config.toml
num_hidden_layers = 24
head_dim = 128
norm = "layernorm"
beta1 = 0.95
schedule = "wsd"
decay_fraction = 0.752
decay_shape = "linear"
Each number is 128 + 24 x the weight over its row's rms, rounded and kept within 0 to 255. Layers, rows and columns count from 0. Numbers have three digits each. The size before them is the row's rms in percent of the matrix's.

# up: layer 5 MLP up, 1536x384, rms 0.0816, rows 437-505, columns 96-191
# down: layer 5 MLP down (transposed), 1536x384, rms 0.0717, rows 437-505, columns 96-191
up437 093:121128098130105132174084145114161152131145133126108108146125153124117147088136091157112176140101164103120133123172156140160137076106142135123176136110131125089137142081111104155148116102131108134126140149126131134130142185104109159137151122130156128101151144117122133131101125124145116149
down437 099:129100132132109103107150125131111142166151157115134128097090114121145144140120155089134153105125154151116103117138115160124090104123130108076143093116131134162124112103090142167166130101111088117162114112121129146172070148148134117122115107161043126156108140128128146131096146089091120109
up438 111:124123151134084162139118156108157153135115122127174097133100113110179140185107139149128124117135116107140152129100134073118108150133101096136133100131098116152162109144138095104134103183116125129118148125116101116125113118144101127119095198145154107099113111121142119079145158140130130125
down438 108:106128115095135124065129094108161102113142144099105113097118180111123121160140116131062101088129102141125124131106108123112154163096099065154125145134145109103057133146093151156154102153124110148155104116153132121129137153094139127092143115138129116168114121086142120144119142167115105132
up439 102:127140123144146118107123125190134137103110151117172127152121136137105107117113151099120117144093124120095149124126152136137111124109144134124079111081109108134122149114152085147129114086107126093143112140133200115108112142130068107110116141093087134120110082122109103145150127133114157147
down439 102:148097108164142156129117124114128145140144129123149131152145159101132151167093117142157178145136179160142075173081127139127100124080123128122131135144137099098150143131147130131130127135166152092173122124130121157164148154138142134098118161115082175096106082131112147153112139085098076112
up440 098:162143151132123126093152086120148118110118162115123106117148098123148146100101120124151101109111177118116140139085141139108099115095108139125194143138129127118128085126144131108127112117163116135139147131113103099113123113072105125135143141120187151075128099155111111113147162145142195099
down440 101:132111099146137100170149118086088135134105159140115129173148131117076147114150144124135118111139167143139152144110176137115130111209098187108141105156138147115151113122123157111209142133118164124132090171115102135138098110124085103132129137129120135188101083127080128121123189100104113185
up441 093:170143117169097128149139113171128134112120127138201175131117129163092126107141127118129127107139136085083149162150148074150145120127123166154127087141092164158165156135141137123103116124118135143156138133151117144089135110120128131094086141121117080123120137141133139132096104134081122120
down441 097:163121103165098138133141141153116141085095141127176149112181100141151157149181152136143102105133160117103141165106115132093137127127155106125111129130120139132138108134137139130155130124147103138139136144150100151117112099119143172156117143148131127125119150113157103079135127122099116138
up442 099:120165129112167155122103096152132097114103133125087136128164128100157132166100142152149090129118131106162122094114096154107118127153137100117152104109125151165094141116140151116132133133106160114122138128138122089087109117125162121160121126133118105105084105107158117120162141163113143123
down442 105:114107104161122130143091114103140141155092144154126132134183102108145135104129156116123120162076162108152141107113108141095128113151051104116155112126124174113098126090133164099110119168122123087126136142142153127092079151127093169145124137150112139132125118135153147125132111131101166112
up443 105:158109109100111076143136153111086148147109166115180139121103134099126105086092119107114123112112093136163110105140078132128167118105126112145145108154107155152150143105141118140149136096141162137105161078126157147138121137106076161095098102115149122128145126118108113130143125091126152123
down443 106:125113131128191134120138123151120156168112165142100136113107102147128137096151133140114170114128128094131140134088098104102130107119164127098120115144131106119145124111084132119138159146163142174099108097172110160145111103111104173108151115144154099097082149144160149114110116155164165135
up444 099:139122165151157161105147155140157104110139147096147143135118174133134153157125106151134146094159174125149115085089113084097137110109153143146168163126153155117087118133089058139148148130133127124106168109142110144111151128099111133111141121100146102100131114152101134122180103073171148140
down444 105:080129103136154133147130142159164112168114154107109129106137131168126117106116142112123149123117098154122131124088131120162155162128081155115142108124127090134111130131149126153161109140145119136124107132096105151144071123135153156148123123092119133131113136136135129112118141132161135123
up445 099:126142120132138130146162105119095083131127169160139115113138155076122132102090118125133125144087135116114115107110141094100146142129121079107164154159095115106123140138095156156128113115103157130186125132129127153102121103141134131103094096101114144111148106116127148182112127161139156125
down445 104:167157080140081116165116104139150120090139147135123129152129175132135093107104119112128132132144144164128100130147107114169112101085111127148129147126129126147135134133090107123121053122142147082135122101164108153104132115083137109166147136131174123140129102148131147169084126133145157154
up446 099:167108110106167118126164095130146110090140142118130143089139157175132074138122139138118148131117138153166176097107115137157103130129089148100148147133112100078095143135158134148106120128150144109148141080127156090133162132142104137110148085134091115086126120123096129150149117103169130119
down446 097:148132144127133164114131143158109127118153117139151224143118158118131126123140157167125133142124126128125134131131100131153154183171113118121107131093105145148139121133118102135168141143101109128146102134089113071120102164116117129156115158129122106152196147150131138120091134092116119121
up447 101:135085130126103160118123135143135170097122129123125139126150131150118153120138144129097105116100120121125142136140114136160080133061074139129092110135130120133152155142153148114145085113111099127099149113114145146162143138134134162113137136103129141115180167116096111152124115123149167125
down447 100:153146143147097187132117134074141149108135125152151119088115136071117121171140141176085123092145164139131158145125157170112135138082155138123144099124128123139217134114159136099120127100097166125142112134119142093102155148168109142112135125119103124083131120064101109133119083094125105133
up448 089:131143099111113190105164099130154115135146102133167148140149112175111145126144157101163124112120128107148105136197153144101129131122140091084147159177144094131128159130173123114111195118144166140143161116146125111103110136130118121115133127134100142177083087109122132119116125121130187102
down448 090:146161105104147146162156113149122158103174126094096138140133124134132158147106128140097117159118094115174124086104098156096166108109143140112141127097108129116137122127141130146089144116147130109094150132119145135120163160154158130147153147132127180135145130178088121106115117135134110133
up449 109:123128150132141102094103123091152134156083117099166100162149139086134099079173149147169127120128119159141126117100116115097150167081127128124174120146118094100136099088158120136133086160112092130110146103135114088104168130111126135158122126138113151124113115113156138143120096165145139113
down449 104:121125149130133117146121138152117148145147111125108129113118142096138144133142103117083125127143101113149124112141119077128112136118139139151117081168148068155164105138110142116135102151119170153086138111130104131084097140100110125099121151094127163105137104172161163082109126130127133071
up450 108:112132138102112116122057114094130157128129118122141169145135140160144134151098116120092148065130126120129109085147113149135129105148114076162121159155110173129132122084144118099124120111157089069057136080070115142118110175117139155130106119116110106137112150153133119109113130097129116106
down450 106:142103098139143128129143107129087093115138098110098113130114111141137106166161147103141133115121122115094115180117096149131105115134124120111118161085072082125175156169154129123150110094152058109121140104106061052142165094102134098113165132099141138147086131142145140112105140101146146125
up451 106:108119141140134167123152087109083114110127122130124096158132156142128140123164128072125134133112097147186113140162143124068148096148116119152145140129154197124133099113119107130166108109106137148105094138134126154102135134117125136147158124137167091112125111152091094120145135148083130190
down451 103:118123132134147126142123106108139132132179132132173139157145118134113120160079119124137173127127120151113166114159129144073128155137117137141109069159077108115144149125099121068141110117143129102135130134170158140123116088111137097189151153146099147180144135175120119101174123103107104151
up452 104:139078142094093139121113114156096084155116139143107145139106132119148165114125140111135111131115178139133125129098134142119122116104164127146115147115122153163154128157143100142133161132137114147109096112133143152176117129152155142116121088161138099114104104153154149117136088123141137102
down452 106:114147113122160122119118105141134130089152112117102115120165104100126140152111137115102106113116164141067168151127128142112124120148115120146140141107105128091133154115115130089172139116092120111127103116160141069155159135095147102144120132111130118116112107125106133115099114140104150102
up453 096:145106123094152117135112080101131108131134135128121092089103119116075091171170154149081117137158092148129135138081103125111154152138160150124145137108134126196123142078139131089134148128117176155165130136140162168145153138134156165123189129154164111124145119079136099144121125094069150091
down453 092:133136144110093120120109114133101148113081127125117189119089153109155156095100140126154128178138101122126113063163103181140114091098137123140131167151135120144139125152133109120112145127089121144113154126141166119140131121133092074142114109101135126151117134162190151113147154138110146148
up454 097:098119152130131177144154100094113134138126151145149144117140138140095111030122131094150171153108106100101136120122120113136120141094135137139102141146086146145106110108149133132159110133069190116133135149163153086143116138107132111089092099142104115118111103149123116144126154172141148148
down454 096:118060140121143112158096139101180158108129132136133126117126146150110157121140130101093141124122171098142130150067170109136096158117127079077106101145116149105143125175135134169193084101166106141093113100169116145092119114130126157134165117111130136125079128171119121114133119139124119109
up455 092:071119137150078116138155145094146146100136122117114135123108136097140124105117135144165119116148149123118095094124122110133132097140153152126091144135133075133098145127090095175133142079093143132142113131142123118182146132135122105129077073110122111135156114105084124089129131176120130172
down455 090:112134119102131126160141097133115123111149098088130122141120126120133096135132133077103126137137099095133138133109126121135115156136073143099159153121100121135134096151129122115106107129133081119109141140152178155114124121162105163192168108172110106103142198143131157180126148108142138134
up456 093:117189149158128156114140105150134150132145110112121120138176166149168101155143104143098108151160130159174136132142124122135162142131171118127113093133109164088144109117110133120153113102163089163163100132132106138136084151135153111121180085099116132140108180209092103120169110160137092100
down456 094:133144119123180146153136081125123155119117115133154156137107119110094086103068117160156112086161183116156117122137123116119150128142163123136127118160116128131167130150159177113076099145145120083109136126138130066114148110167158143130103137090108113087143103168143083128136104138137181119
up457 121:124129136109125124109115079097161119107081127140138109137097144098149121139131131120082111122106084140167108131142093155151098087152129085134109118127147108164113133131106155106137160117111114127112090110118150163122125181090130154116136134084103152154124148133149187153129115132147180125
down457 118:105169134165147104155098109144148115102074160131146135126116094104128103124107092134150117074164103137096177110164157094173094120122098128143118121145145122124135134107125140135141109094085074115104123149137155150130179148110182171148089114109155159166126084115141133147127113141114070122
up458 119:134177087106099113138140144131131118119157096148136155130097139146135109107160101134108136118163096148100119113129143148096132103126117143105152180146108142124077135156123088120105096108088135147112148122142092163138102136131157141137164133093128165143106131109122142151080118119088156114
down458 113:123131118160131090113110113142117134096147108141116142147115124164130142128122148093123090088101132170100117135143156114153133114133162120139151123193123144118118122131080098134141127134116090118094136140153127155149143118106107111107148159115177131177134079106136158128117174134094141130
up459 101:139147155123165109123121138143106138153141145122108172156112151150142153164114108137119097106136143131097156159113143144107138120127137134131120120134134140064140133147132116142132146130187143144137102188151113137123140106107113175109114133150126131169098127126122144120162107113059133119
down459 104:181114091129131083136094139151146152098154097152138173092148132147088089110126141156113119122101143148129114158085172171134169101131135108172131120104132141103165099130095136154104109096139104123096124119114093141146141112161148161150127120132097129103128101147157145133130133130129110157
up460 110:151100133127142119117146133141115156147130142119141145128130147156126117180145119172100147120132127144121094131137143133126124061130096179175108146163166126121122146132157136150114123145130121121152123149110120104116159106109167122115135151179152131134166166155098087121131114078136129128
down460 101:105115139131162142096162100099147157139114142092130110125092126139148116149154125125137114103102129146099091141150114113129125131134155122145114146129114084139107086098114154109094087111142130148071120145166168110154114120124137153124119114148091105123076085096139169092129136159106119124
up461 097:123113087157121149138168134163175111122132153141155107122109115172123136111150106159114134119111140107174164089099160162142127148101143107147136101117146121147146089145168139119108122155132105111121167144139132127137118162152080130164099108145146102110147105157077145073126140155112111122
down461 095:121150158095109158151112096119118144088166135124155138138091110106141116139097141159142125099108177120104134060128095149108124115108175143096098099144166184094146171128119142153135155122111141148160132134134128110150132107137114153111172153119124108132122124140105145095113104097090160083
up462 105:133163121173142158103135127055111098134124094105134133120136122100159135123123099136216149129085144121143109121161120103118154121164118112141145129139119125134139123115090135148119133148090142113177118089130167140154112159136122107180149106139096136105116102158088165130162120098122151122
down462 102:075148142145121138147113108160102083154124121132136115175115157118174120087144049136135164182106112105079148122082118116145119139170120101140138114154166150103120129137145184133173118140122111090127141108116156144146133122152067152118148193167107142168160121133133140122130132125131117146
up463 096:112115144170127125137143166166145162109097121092115122125157084148140138113157142135142124133139093121101146154132097148133125144176111095141123163142111125085142120117131123131135148118191124152128164104098137166116130146133119120146144127172141109112120134157167096123108097107061111129
down463 096:138151119171114129137155147137138190159141122148101109109161131113190125177085098132157141140135167103128121113148150110123117125139156095122105140111162132149154093109125134132104131105101157126123116112131101126172156108170122101104119118144134096132138105179117115134169169120152123140
up464 106:133126116106155147105147145109133108144125140085096224089115133147110111128119134136118136151122127159154135142166134137118050143079133149125198111124137137110106129142056084112162142089118091153131138118125173142148115166136131148127082107133120135119113126106124118116106067137119162147
down464 100:108115110112130110108114103129124150162116100139141103155067154125122109107086125122129112102138131138115161100133096085124141116111116111094159162106146112121118116129156132181111131132138157133130110172115082141102101141171113118077156124140115110116124102174132136147129137151144126092
up465 109:084140113127156132115118128170134112154145152113126109135100099111090133119148123141119148127089122120099132118156148153123131108189114131112141123110136114104104157079126161122120101141095047126154147128109095112156142141106163131123128099133120100100107104168152131148130138145163153141
down465 109:099126116184104116111079151156147105139096149122087111157091123170135159113172124129159134093123093117098147097109104153127124105135136106120100147156125148118139140099087145164106150139145116138147105106135133122119127143112104123132115137149180083131130110135164131156132110129129142150
up466 097:134117150146096152127110107133094104088073130122129119100144107136125154139127166145120110148145127183128147139170081124180145115108111144113167101148072119138129129084112132104081117138111130086134089081116119139156135131155172141153138114125106109085148154121129137134144139099106151151
down466 102:081123131130089101150156086135111152126147141082131110103074142171096146147143125096120115118166097156123136118149160175164127098170187149144145130125108111117124156135129131175125127132116120093131129118091184149152087117142182132111141105126134118185103093109092130161075147128112123144
up467 095:112144096157122097151112144162093178140121110128148125127165148122153156094141115131152119136129133174094116140164130147117130111146136142149086135112163111121141114123154102100089106101148116099118157155147134070179163094131114118168124118143130135114151147110138153191112156109105102115
down467 095:106128161138097122121132123146115131083154155105098088126119140116132118115121127106142141122120138131175107103156144079115079143173129136146151134131111139087147133106118130164166162149153106111166078157169087156145125144152121106118139115114118146089097110113160157143131119110100096095
up468 095:144091161102169146139115117142112142143134169114131131123135161131140135131159133120159115146131155142153136153120140120168130102139125160108146102133104152122142118132139115106136096105107092158107126102112178129129113143087136109160152129093121102134122095105106156108136107106101126127
down468 098:130133182107112111118121123153131110155096146087130169171196149109112086095175122141133111159100134132169104093126169142137129060099116123112118094147144150089135137127127113153156090155118165148124110130194136122125090141135119131119094160142096115110118131103118165124129105135152108119
up469 094:120141071105113138063068142187085132174156151126134117145129124133145137146138106079114104163163172116107129159089087158129099086148124105076120156099131112117144119126139154159124187138151114136164154102130172142136115146105135120148162087120136109158119107162180125132102154110155111153
down469 095:138135131128152150120099145140127118090110116123143124157142125156161127180140064151136137113188121150148103141134127105130156148176155142122101165086105125158117118098103119101144183085090142150108135118147075113131126157118131121106105071134161106128097098109136098108165111161152093132
up470 098:141070182171120168165147120140103148104110166148132137151118132153138126126145126103175093124090155108109149142126157121113129151141106147133135140130137141095137110111144124119156164135099123091164101096122113114133137111147125132114149124137102162117104121130152086149122173102131157173
down470 097:143159138167137118139114147169102100158107126137125117089133142144094088067099132117155109128083106127084154188105120116138134114121124120119102123139094138139121122136154114112104118140128135137127104111138168136165112125125128108138177094112171126114122091147104105076140109165109162128
up471 091:142135133171116142133165105153111145143118184126083103154124136164068153128126086146142096093121158131150103142138109134111108165116171101160133135165100135149120172165100137144156159113127125145143138105134126153127113153108147151128113124185133175126183119123135160180142084124145157153
down471 099:133088105148087141137100109127189139117101117105096090112111144176139121152147103096136104162147113116158159156162130107111133126157116118115119163162115119114082094151109115129067146131149156152145104114136110116099152092124121137130103108142122143096173158134116120137142129137121158161
up472 100:123102132141133118093119121107154119143151144145111117145164174144124153149124097111147152126174067186106088135132173156123121140128103122141107156123124162151158072146127129123110140129164114130144195118159100145152155097139133083134160124142131163112117114113144116135101134163133119127
down472 100:120097101085129099108148136082152091167143117117103104098145132133140128141058156116133132147115091133122112139160147120126116141125141150131093079115140082146149127098139107127144088122138109186091144164108139137136174127109125128144138154126148156116113136112134184126128109145136131125
up473 090:089155072121139120152122154106124119144133144126088124169110110147112167127143124143130144114116164132130086149131145149120125129110147166154133118154128130104104144111137180186133150156148125116117145160105156133112121084143104117162172116115139099118101107119136153138072130149128118141
down473 099:110098137115133140186092158145132167115093151108144135160108162142108157111128089090153139105094187110133131094139087163143120147161154151103174107068144126141169158147139112133101123141153088129151140126124157120156132155122098142157121094117129099140120127167158146134149091135090120114
up474 091:110121128111103186088140106134153155157109121089097098142144097087090123136129115096155152113178118159098123135129146108115119112133103126111129091115144101137108130100093137117095118125141083143112096123151142133117135032173122120108148159148135139158131096137124115158109117133114096109
down474 101:127154130152182134156117163125139148100152083129122166101118109129187108122105143144106132122172131111149119127145103105150150139081102117132094171112102135159121140126109145094105132100134140118160117102084119130132116191131127152111115126109160132139168125119146114129160134114148161118
up475 112:131112149103135118116134148130100151154108094093132105090121116092132125131160138152154118123096103132143132172174127121102197134108143105155093120106148124085117115119110180124117115102114104127129114084125147140091095111144090179097153103174098170118095157106121116156090165112137123107
down475 107:104138124117130146092142156114150126107156106093166066133159136140131107112172152114128138092102104105124122145074140153142108110092145110125126119165122148123139079120117122190101107111140127123145138106119110134131140152132134164190161130079176112152117124136143161120132160112137113089
up476 102:143157157141138108137088100099134169156091132138117145144125177138111143100118131147122179116169136080136092121110079135143126150139133125126146120131159153118109184090089184136154118102167173102195107135104087134156153128162133114112084106133109137110089125149160101124156114147149102129
down476 104:098117150095129127104122154119107116070141131190131126126204145114061101145125138104143120117089116129143131145154142112122104155105133146106132132160116093102124119156137089133124101167120128096127077104143093139128105154115133073151137100130134103117116158098094137111147132107109135123
up477 095:119071125137128163118089143146159103155139146148115142089126114194101134108115136122161106133103145122115116162111123086133117143123100109116147133126102146116054159165116126126114124146173133132176169119132157138088128128140126133154064099143110116110128103153087131097175175128140141141
down477 093:124128133101110088127105185068138121125156126144105123103110110145156110099104119134141156144067150141137147136118166123161127157146129146121143098122113127158128139110161115155092144125124096144187102101156102125100080124153104170146134085121104102199125157131105136090155143076158099192
up478 103:138146160126108123096131102104136126139104128091166121113109182129153140137181134111115138141102102140145155118125140127082116108107100092152170119161156119113157087112117147163140142113149154150115111153179135079117088130137130170109107095170124157122115122109186107121158158120080153093
down478 100:108040132156116078136122125122133114139087102127138126119102147122116123168160129134116135158165115147182163125123141141159119139126110116144068104136125126180137130125143107125114100111094159171090126139084122117077148134108127138132104089143077106119119160109146142151093134125096143112
up479 100:136114113086145146109113152184083103090088133100120136142136123109139111132092075127121101112120107142151062118112169130131139132108099118146164113171147157101115133128141131122116099164114127061141159099078137114138123137097079120138143137079137127119107182144134147154116096167152143127
down479 095:126116063087112121106122116130138163129127124117103150158092164134142104149108107092165118142100112083121129111157128156115134149105124123151133122150123186157092105087085122132131145093108107134131113131102127101160138127072158170145135101134161131140121115114123130125075126117116154085
up480 106:065141104125104120160114135100168104091120117148136156122114145115104126158128143107115129179098132122146144117131124112133149093156117129112108113084121136144108098150102157116095122114121113134135127101140149099164138101131179203126123096114091126096094124105120086163160119102167138139
down480 103:108114110096146115130121140126111150079152122107137135130116129147127125156142084123117075110136093157117121115117134159138105121167166112173134107131139088119120092115146083160154104132156102120144136149113083117135106178117098168139094158112156146116141156154111096114121127126106105124
up481 100:118128140195088113113107138117145123143089114130130128134127142114111149103130132143109168097117119126141131124144106114177133170129102090100132099186140137108133150127134124125134149124110136141146154101124104121123129096146104142100138165115112107165070067133158153127175125133135124157
down481 103:113115116072126166141131114151122168135144138150121151121145083134119135080097110137128104096119154117172103106168147154062128121157140101122117158110082127085109134166097100100085151141140110097131143149088149100129132118120124092107099134115122130136133097106123131130092124144129124144
up482 096:118175142123096153116140143124120105114125149107088153122126150153099139146128125109143165089153124083123146094113099143114114125114099128141108150108143126163120066145089170167115149118120076096155123118129107105117137109077120120123146109104135085116118104129089144150150131100091126142
down482 097:114154076135121090135104153168107149181148153147157152111171112112114115130151107144092096066110065115090131184143150117146085156094136127133136119130119138120123111130095139123179109109104117127119161131115160124112113136109126105107145104140169128138104129094155096134137112127126116128
up483 105:089086111104084060139129142129133139103137103141132161165124136110117097125102158106146171126130114116143119123113143135119103106101139098116120098119132121162110127089088156130133118175109151125098126118123086133145160112136136143116091145137148121105118142096101109113115107133118123123
down483 100:135151138155091138126147136105090163105132127134151168120107148123118160184123193176134162151122105097107060126097158109108103153146160147102118127074136149091142117119135133153125114103137091121136117129156136104147097141153120152132158122131133131153132139180102106099126163110130101160
up484 095:147126102131139135188133129123106128141097165128108114147110149136133089172087192137131130102131111166143174163135122144119141154136124170174158134165125078137165105164105107110107124084132116044111127100136160097156139120131118119123136104129163096119142158085138110146108145137100162103
down484 095:136147084118130122128137122129138124135147116119112118142139133144109112111133148126134106124104109094097159157078144105094131094093139110108128151082119114110073137098128153104127154106114146153116129122114152126162095131178081111111102107175143112126116116133112126091102124131121122120
up485 100:145158172112107129107152146137165168092134143086102104133132110139102135154119118134134121090135131130130163115161089110108107154131059118151088122103164114104120168148133121111121122140085157140129190135166198146121117106155135111134135139100124078163138101135158193114132108120132108119
down485 102:130151124134128106146177121121079122165174112127136127097133133095113149128144149110144105123083149131139116132124178133086133110097141137147108135118101145136130123141121111122083150122161073116185131140099174105128164098127122142176153113140135136158180143149163119155125113153167137170
up486 100:136125138141136140131116121122101106144086096117103129163124103203113118177119134087079138135137142105122122163090150165119114084123100119128157115140168138141113149121166102148137158106188098103162144103123107181126106155156162145106140137133159170135151111114126143183128103158122122164
down486 106:107131135095094137110129113136131103108116137118119122150142130129147170110191107135098164121158093144138124139119131104119138091170097106105117146127154097134116133128113172141127110089155147103126158134123146087094084104153106089127140153155111115156125140134138117137154108106121121133
up487 090:118105090147125119142138166126122111089115118143152154132101099104160153128152137117180099168102107104112161088120105099107156111117145088133115170130127161141146062149130106171158113104101101101122068106101158095115112112125090169158127123125148146105158114158125150147130110132115102101
down487 095:124111090106132123092161133124175116141140107118137128093131124145122172125178132125135141113116093125091119145150168117151111140132129125176101098093125117135076131130105124090110101160115186138128140122137113122118146118155085116136143135133139168098188098105174116128125145123121150117
up488 104:089153109119128104103136140159120131143164095084136083126141100122136139122136102143111099130122159152179146115106131136128133148124141129090162123096082156133133141151160122131140131098124095089168132143142084120118126122142150147117099072170148117133172068111110118126128157138132142149
down488 099:133120096122122165120137158151157107129118148099107125123088133133135146158100115112123124148129145103153100146119090145112110155072120123121113129137128157141134127073085097076078110152098178141068147139159137177139116142089116105124101070133110102117089144109134139176139109115168108128
up489 103:139171127083127098131110095112127120111092137092129130111160141164152125167115107143124116179119118162127138147125142115177136118137101094123110114147104091123124167168140134105099131133129162086150112125128141195107164161110120121100093143088126105126175088126132104149149154137195146114
down489 100:131114119140112097135168137159124131139128141104135112152118117172109121145109108102167146134133105142158138170118056077126153115126091145143144151134115100129117137140144097125108152094113160139100118161161103167095153108097116162125103108122146093163150133117118146146107111119164097110
up490 097:146143151111111111143108115141149104115092105107115119144089129098155119116152116081162153188148140079155130177132134112150102090154132104120146146122141127148103122106095151171150130098137143141162127117144151122142117111138152099120116145148135106105128121108114106155105151134153160065
down490 099:111166161112162122141109089139113128146114144136149121158151105109120110136136127142118103107097129175131143138124115084115127083150102084156142142117137122123146083152119154126121144151125133115162166119096115175138112129172085119138122092145101128111148116145101100141131150158138118130
up491 112:163157180131148177150140110081146142120154126113095110149158123090125097122133085136146087107151121158130114066191140134135102105156150128124122162112114135152126129089116116126123132136047084140098147132143132151120114145141136141160069149091155077065127115125105116129150131114105087112
down491 106:151163183130157112159109075138166131105076119170135114114127146115112100117156156184162151129120131141164126115122177130167100160149127122121109196151113155115153115184133110112134119110143136102115110143122144142112181127137141112150106124140076175112099134118127069139119123106078125134
up492 108:127112160162134140156177137138132104128086128144161154149151170083127109129128168119142157165131135144151146110120137114126142136133157138116087144160124162089127129160118138165103162134141107124136095081106125074175151086150117151144140096124116132155139144095119098138161144125113096087
down492 108:090142103106147129061159111146125105136135156153155088156138113099110103136129113115149142151173153083158114095190117128118117113094126108122162142131127116147145143080133158121082135136109154147115159140114129141064112155141124113091154132112123178148116162191115152139123114139102102157
up493 098:135179084144136114126106140162140131119094116116115135124156139178146149106151114121134145113093125140155164104136066152092107091141105144100117108095151143129113091117113106112214078126093130129121143121130125162110113166152149135123135133146128138148125113167112157108129118111149129124
down493 103:144158113142130139122131134162134144113076133133107126136134107123124115189105153154106120120135140173163101120120161119162139144107135153073140090136142109162191116099139144166082132095124152055117121149127168101185149154134128156103139088128084159148130103173123130141166135109110112138
up494 103:180086138128129131168125106112136132144124138095120090095126113120143121142143119130135173136158135148085121132121188133120105144126166122170135136154145069131155120110131090092088165134134094124159100119155146099145100128156165125144114157115119163134114134113118126147155079114141148173
down494 102:157083080170135144167141113114127145131110110086159134118104143078123104098144129098138125105128149115129148139099136130128123134139145138147098144148194095162114158118105094146106139120136120128156091148126165127092133136145166134145105182133118147122130142123106108099088067109133117132
up495 100:139123126113196114114121142130101122078145080165139111120127136128141143158130103125105150117112125123121152172141149159128154111137112065099119154103141126141134125150095090166101112091127120095123134155141151091127081177109138108121096147163134105114096099113116123138090115097108146158
down495 097:107085069118122109114088139171090158115135137140162188078184143119123116118143125153139125137133133163139170113116113153135163118146097111061101178102103153125130112141157112157138138109157126086153141156121100158134154119133093180042145121119145122137138146109131108105135115098131073115
up496 096:120088150125128079150090096139090128116087140091129189163155142116126147109106090116117110119105119130123122138164147123113123130129113100172158119122133135109111097123115147144130130134130123139105162112116070118114129103120131091082115167122149093142113107136128131136143122136115138158
down496 097:086135112127147115119089134121123124139127079112147144131126117112107124145127145101126142131112129125091105108134126129125100107112123120140132111150111117153135128104147163151123133157114122127127075119118152133152112129086111132126175114151126105136128137116109138120122129135111126121
up497 099:135073150115132131124177136125140155071142108092096146158096166160115173133129094138118138148128144146120094135125114136162118096159141117115124146089085160139099126114063095088140113098135121180083078092107131123125117116104146145142134147100163133098121120093146184151135083081130126149
down497 094:086123130157114136118154117106162088187169166144141139125124153107136096127120126100104123163112148164168117112171165108134118128120121158095139129097093126131107124101082124175140134127134100137140147128150153104115149085073106138183098165146099095104123140169149157120065094112129092121
up498 096:169123121144123153169137087144117117112111092153116118130117141117153146135165146092169137183112112145164118127112169133145121146156080087085128160138130155151122171157135106101111173122144150092116141132060164152116148110103155133097111166175093142121110082159119116128137176158111092168
down498 096:160112142078129085114068156157116143157148105103112105152117072171154139093149151154125199124125125124169082127134136138092149126106102139078138154161083118148117171124092146096099130104151127106126182177107130132127098115140119081106146110108140118142138143075129106116155108124119137138
up499 099:117190089170113114129133136135102083133111146107172117147073128112088171110179180122116164095173116161115150111130150117133115137148136091119111103116136137110111162086112131117123138103114131149171121148145104137141136177175139139112126097096147098115166137132101115163130163132112173121
down499 100:133138105104140122125138165161136131113137129134145142119138122152138148146132115134121149167091117121138135129145101161108145147174126156128105126159108119144140110123122107096135132121131138122150139101094114115176108109142149120098121152126143145150073133106136095112150096125127108141
up500 095:146124110115145158113120143092153124143181152154110131106180110122121098099110133116138115107154172130128200173121096123140132093125107117117119143132117119123125169099136083146124129116108114158132152153054122121082170101140115119096106130136151137110162119177147124158215097135131140132
down500 090:121112133126164085134133126131099165155096118151145147157152100150104100126127141101094161135133096155088106124097133108089125111125176128160131094148156128151116149116107137136118089142118178172096115153141113128107118117110098160125086150149099115075153186136144113126167133123134113147
up501 097:142120123145134150138144127150105147143158138116145095129150106122135107141154078149165142069077099115145109133079160147115081140129140117109173121136136139078123153141115145113141110152137181122104141130147128160091145128106132173121144152130130125122102149118107131098106132136137134109
down501 095:110130168101117119188117118108102150144127141134122152125101131085144114110171123169165147105089155133064101175126142116118122113119103103093154147153115140103110126130135083124115135129101142169155099119096096115125112111143154082154130114130117110094159162096111121122141182085170105138
up502 092:116128110152107127138146135157101139147088134084180146134108109157127131105136094146158107119157103099093100134127078147121170137133140097134090100121152131107161144155099130127131139142179102141149132125119131144147140085150150095123162120155130136150076125121122125132105081174119119127
down502 099:110122124150135138100131149115114171154153126130103114103100162102119115126139096120106140099152134112099121121126145112095135119059145071136139086096130143121143101132165156108130114130096139139108165133141128132082063154155113113160125138082146087093192132097111143119164151094133089153
up503 095:160118127117129145098134135157147172115102094123132106128132071126175169142134111134182157119102134141156144102157152122126164127165124107114121131148114115161135112159123128111112184121167135108120101130122136111129140127126103120143122135154115148124112122089138109110148121105151092100
down503 100:144116115101149179164102143160093114155066153130137144186113089162131141128133131154147133093157138105127131148120159151120121110133151134106145149135129106151148119137145136112101104114129139142151117147186141122138136143120136105123141111114160110167111138100138112133138140153132116088
up504 097:128150130102123090106137107157160145098125133094148136131147156125131122159153139114087116090165133136120118135110117105140154156171103086112109120084166093137173133133120110138110103103153150110112135120149119113100074153137166168117110102109175084108145148161083073143138104116063114137
down504 103:098128138112139162101139150138123147149123110112115142137132152172146145147139134106154146129172142110154096107120100122132130213174142124124146093098148118135127116097101157144143100140093139160138118135121129159163106157092110149106147148107142096142134121140075135122176099129090121138
up505 095:116089155121081132139110141134085139157105108161106157115138166124079144117130115144135131121127109126131100159137111118109141161139141152114126135152128112133156138164107109148116179111131113117101114106129129141138154125124114160078107124099117173128138119125098138138160095127185121161
down505 098:149154107114142098112130111096107109134099122128154132133132163130098106133121157133110127123148115132111160136108137105118144108123142110122125155163135160122109097135107150136118146141096146151102116097162161114063129096086152130116091152134114156124133133110150119127100137147074133164